Part of a small language model's weights: LayerNorm before each block.
Each number is 500 + 50 x the weight over the matrix's rms, rounded and kept within 0 to 999. Layers, rows and columns count from 0. Numbers have three digits each.

# down: layer 12 MLP down (transposed), 1280x320, rms 0.0412, rows 763-779, columns 160-239
# up: layer 12 MLP up, 1280x320, rms 0.0844, rows 764-779, columns 160-239
down763:522505410472449471532433434506472543502414495480543570511527478483468430494518540459549555506493504530511481469490559529526568497487502529416498434446504546662509503574464546517501485378531512545477538492529455538564577417583422533480531514
up764:476493566437503574477443504602364425516572492545539519506541426353561449508499480552509452616478476465573463520490460429514504543545548596450440440438494542517535460463504503489402483522430481465404453516492564479456543468444502496598520549
down764:566514562418471417591451485512446505390540495417631472466483508498542472511488536561440530546365497516563538457499547566440467501536368596481600471504429414565504537468566463504565618397535520504557528466465469485548487423457451522433519491
up765:480532451463474468472455527463394544472488532490511646495485396528517466547508525545507379497534539446600550498487464513474418499447533564474479473512519439514439509509542569455517493407465481517483557452470382460514407491539482568559528474
down765:535450528464538591518482367479519501481500512558510493477421493462558471526518566443432541555542467455419540522464563544507557461565550496484490552543544547536444517553503493435407519413505449487553506499498519515479528450480453478481499583
up766:554481556498611512501520506553504539469547422493469581514546472484504354379479542519543461357477436515535537518558578545512452471468489528423497551345477578444493577569407476535370479554590571417565396467504504463516525461526554493574536528
down766:446637481466534439542503491647422449450538588541558611497498420516477435441526450495442450511456424431530511493511472499398569538532535478506453523615414592492541489475580539484500536517470507503445491557639545487409489459552498472515461462
up767:541487579506536460577487504457467601442524513516471512420379521494479459474563570473502533485523592450480466496475506509607494499466612419521586511533502396410450592531462501658522535526471502542458471469569454516496462467454518534479496555
down767:491464386523515558517506486423546466533394550459494518523466471554587471446428549560466448502498485498464518474457514483587504537526488465486456399485513505489518393516493412512451512492458500525508500492444482453469494528550425430506469519
up768:550561516449465429518466398464484411516543573484537506460458559425511446524466464502420452519504509537542541543493451520550455470499544551466426476460532627498450458500459569475453528485493499464454580486520556488430488474464532426442544469
down768:449502483440523484505451503520523482486500521505528443463456518470547468472482502468546508519454508530455551556481615452476507563498451492496525525608515453521527557515472542524434499487506462526480477470473489555564565544518459458491445551
up769:508469575454489511368547489465432526491565516535514490502575535481396484505571532457493519443505571534500441535554588536474595470520444535518605435443470543539448519497445580514564441510554427450477559456559526568582478588409496523625483475
down769:553507510431480499486441461564533557503504479499501515462515462442452462491481515528496548484466502461479558548473528497521475472550551470400548490487515479498524572484512569565448488437557527563574514598571510442504468600564509548500473516
up770:533472482525564532542418387423409552515542476537500415487485538461518540498451462476493540482509584504503421429471497457552478498485540456483465445494639563470476528571516498479461485536461421521519490514513524566482525514436436449451482510
down770:490437583305516480564563446514524468454494476470527463488514528518520473523507482388408430531465567515652471504467538497467459455462512480464482569510544504455462547540401520537553406486560557573477519473507493406461562527555548508493538514
up771:508483465506480496516484584485519482508600456524515526507409520572604488500548568518371487501497443493584518502525523403559530480545495505483523550417459436457486499444533454494542515525522394487458511484374458552480551519550422555392455518
down771:465472516455549489569550451501452424539484472516574505525528544399516491521490503551502489503557551570522533555565514516498525453465519496592456446504479435462513545580515446518480554474475555528512485540458605425521478486549511429539473421
up772:535554402444463568477464403525566494426437595542513490466475535528499492458539464498408575486512538537518543538493536509412482490496477420439514545496580568501503515518436447483484406467502496528606477444491575573494555535500453475490421470
down772:509516564488542513480465521502480551568549440454512545449500453471454443505477522591460478476511558543496511487468542495554498472503542466545453416507469540521454516506429408517486460382506531495494503529445533563546466345440480524536588521
up773:476491554530452497453583492545485505448477447479491442359554588477493464464565463463530574411585527466595502389474558453451472486523507581518497497555470462534537424451492533511498570521513554490465423437533442580523543624588457540465576488
down773:430451581534532498502462489522599514460613452502521552423549528567583525418525531595509482426488503445410492514496451502665424439527399456482579585535485483494536488511442526516465515417516609471585452576489503593513571508461506630538540437
up774:496492464578489513543482514524426563432543430467454564471525516465623454499394541467510536554458519590521539536442505439493527519490468485383488505489509470510542515477436518443526607500423440635504555540556531608474461432486509494500493485
down774:506510516562491415542441457531541541488582486625625447490532515495436501549529549473416489548601480579460532561507530465518483582597526437539477450536477511542502519543520519483509541436556500501493507408448476445459538468462506459393526610
up775:456514411443399521367457504495508431511589481496475447496415457529473517512564480550613568583521424552478500484526490518506464475449537467492553492520468354386621515553546450514469506464457526486503518497524518535437481455536560439474558466
down775:548512524542457536541539445552527531545528509449526576533466436556521483483469493518514480492503451473558498637517508555430519525492458453482517523484540498492476555488511454512575525515504396454505476477481522578488507432464542486459473521
up776:469464471508451506469447408486546471470486491493546448545535427530548473560506628466533551482381549534542434554479528447542497401442506460471445558542537548498431541475489507500429570469505555541540495477458488481531483560512470474634521487
down776:418555552492535528527498551447551536510612578587443472466499465520449512437419456400448522539603416496502468520404438456602594534575599488585401451449570416514589565458517517479558420517589427504313483542547445502516565635561528491481479446
up777:582472480480502500469560506442440502496375483464559489501431510443531529530523477512590506366456504537569467518489501493447528436480504379500535445501486583547438458528549530473448478470423557458476552579543520508462533472538506471409488427
down777:476510475404501511626571431609424520431428497526528569565466507504543502451390448572550423447474438515534533550445458498541520474518518581572472543436464415456475496559524528454427456532519463474442468507461536467542558406501501514521556549
up778:566484489478533470435447517499472491461407430444526505576582505521480514425528533523533539574501533572551430568558550486507456583480504537499430587539506542412451471439566540428450604448491453578585490521533544464471484489491508481536543517
down778:504554507486520591510492507506498580526518598512443520512474357427506535563561546522519481620574423472487568474489499463429577509548558361408496444517501499562481550513582568539518508585463460570486477539534419548550582502526569527466403565
up779:503478550520433489509525614554544538430588460623556511501462502460532487551510419502456525439566481527553479577507502481468532517527479490573479588487568457525571519455472526509496508487453547578483499495434426546480475492525498410528448562
down779:416451531472479400533538502487542458593476440457476534560485417580577547559552503466510493516530513561553563512465520524536499507530493515437505481506428455483426519505495551465468474471496589467536510428508509445430499426548462509449514440